Part of a small language model's weights: MLP 768 GELU.
Each number is 128 + 32 x the weight over the matrix's rms, rounded and kept within 0 to 255. Layers, rows and columns count from 0. Numbers have three digits each.

# layer 20 MLP down, 192x768, rms 0.105, rows 180-191, columns 192-383
159156158117114148076163158238173118110150161136098192101055112133132078117160164116100118094119165106100058161130110148109180117108168133147111117135122122114114131131127188063174153109074171127149149157081086175109082107100133117098154164148113136134178124053081124139170118108103101155166129100087134128131131137136133134160113115149139114122121189127095085099107127106153134110099131131166138169138110123110101130082049092161137118161112126117122194026118087251142133106090119147128117100085120140168143108173131164144140146144158070096120109112100105092104106196119091147
131151152131133195121147130162087086152116096142150104192152144069123155083091077137136134034160115149174147106140094186117133098096131096141133173119175057153153170140166098139110126129161142119108095184139063162137127162147093112115124124129152163102145105228118112138123181169113138105086066111128117134089120208107165109144101110170077167096187109064086127152143101135116140167143136117092128145150134079104152118097084132232108092099100131151149131114136093154118105159077107152155147110129081154125112161133136132151102097102162106110114129154141171140123134165079134148
173071076117088130123094162194189087118128143129130145077125158140160047153128109101137134101093116131125145071145159178142067108127155154152156173139170105105112145169110062154142146149135113051093125098189103140131169105121137124119127117136118110094181099136109110106108118172094108107123134128123062162101144134121101168168162112090056180119184122168105215146136169135144136120124129132115188146093166106159119133123164097174109083093076063137118123180097134141176000161165107142148187200121111110185131093092166162159166095113138130116136104090099140108107128170138202177
206111134181147111167132038124078137128081089151172104121104084228125074143130142156133203156102115149151025149111130135143194123179120156141089157119142219105111114099146125148162093119169161255205155130104222087112077185160139176144086076141102055151139156100100183126123112066157144078136171115106178168149080164123160058074085124089227134149139164160194068198163149145144103096135128171173149100142093195096124128138132138063109138168101139117124145181118090144079109041128114175089065170113091167151119141104166096153128106177147107170168097126131125182121096118194245124
148105127115137161097139129159180099185173111107103143087134152115171098118145102087142216132145163121122133085133119124128040111157152089161077083113110066131096145124121102119142122111103111087119153106121133132140174077132146136097113131103125080108067129175126122101187119082134131095133140153131165172107134112130138151144110129147072153119092140092068138098142088123141163105142084194143219112159122186104189116126061123125099133137163161134178146132140133159128122155132109169127178113089116100072039104141076079160126093148128097148100093116106130103127047176137117120
153136132144158054192105123153126174068124090118146149130124141149017131113161155179181134148136151153150092074149154148169140126082144132094134136179177127172115136172169150174099164065115119132132137127146121151132180164141152098164132181119081087079114137113132097157096169116109111159075097148113178064112027106114170211066100211103154151106166141085207095108146102081090172129124143169145155134165166116098077088119158149099160108081076141152128172126134110138132109153130137084173187042156089098124132091163030170127161163122179094102122138164165138085125142157146125156
173117117164123182129118118115120125147113103154144146059165156126110144115194075159089096116138114155120097124120183193100173105127147096089119105125158104147143127100087139102154118113107160171084163090054142167098118166083073201126164149113133183143143107173173167169144149131175132153123115061168120124052104134140079162120134101162117101168097186113119119161141145189099102087137114105170067103124099103161086123084123132126149140136122156079168101141123147217132149164133159139106152132178153067108136116159108153117135186108119098146117173141128128093149135068167140131
104157147167173117116114080087185115142111146186111106110147108134180091142130177102117090129144105100095137146131131078116169092092131142185141097094161146128117102115114182207139145151127100155133146090198215116135067155093206050158153112124132135141136124162096125182157142134075141151163152139132101146146086131160172104142119121137098136157124056108154152129192162149123162129089098120155127123144128159092145132083136147146183119141104132103141119183173131183148133168140129164162104155165115132133091106129150149127181128080129155162136070126169131131117160135066139108
171122142121077106099137161150201205127167159133081145144103106132130189122130142105133166121148160162150132140123124148112075107086030129092127128129138109151154132222160132103118162124128119122095109101105144174118083108088137142106156110125136098067180128156152059174154159123062139142101130126127114155075129083139180135130114119149143133122131110108077115126098140086099138071150228171144148147156144112119091161134132159103120078170123174121128085188124112106144165212126104185167119171132124139145150139165104111131121131063059139136105137153139131111138085165088104145
158156128172108139158136087115130087069124130147122157110088132020068175130097168127108128144100127141131101102136082109149125139086154113127156122165078140130150150107161084131086168129134176178121100125150172097118169163144103152130105100071138160168141174111138166123146172148115121132111070111176168106151156156134090128157135109100106131141166159119116108088106128134136138132132088135134070103124176103117130137100145079113129133118151169143101097124108116006119193162122151119137099129154147130127070110109123167124162129169135113223131120105107145129147083097132177101
119115089116145115157126165143082055166165137160142143073154163114194120158139118150127093126187176159144153132108093109158107133175173169159154064132092163080172116061112110130117146174148099156103146118161107184151137115093120155136101123073106118100137043173081100112130139158092078123132081113115076107168114095126186113162117117065164124152162110099110180099119137177102127127187123117149153103113155072144150149202080065103119142059149138078123125134130133145104149135218069080133139058110174164133134171106132143097141177180135167038162127103069124156121075116072114144
107116038103074101099122158134133023137133130087121104111174099153128106125115167117194085092135145114133134136165154137091161129124086105120148087123062171065131124121170115184131097140131104134154095125162151117094113168091084144120123097156144059134148114124117118078160111152159102103144161129128146184120104175162140104161172092107111138140052135118173126109122120135121151151096181197114094132171098122070145144145157110135109160183079117102094143065170119132153126135161087141120061124105108132163155123164153091076102096091102103188156090126103131126152088139167144087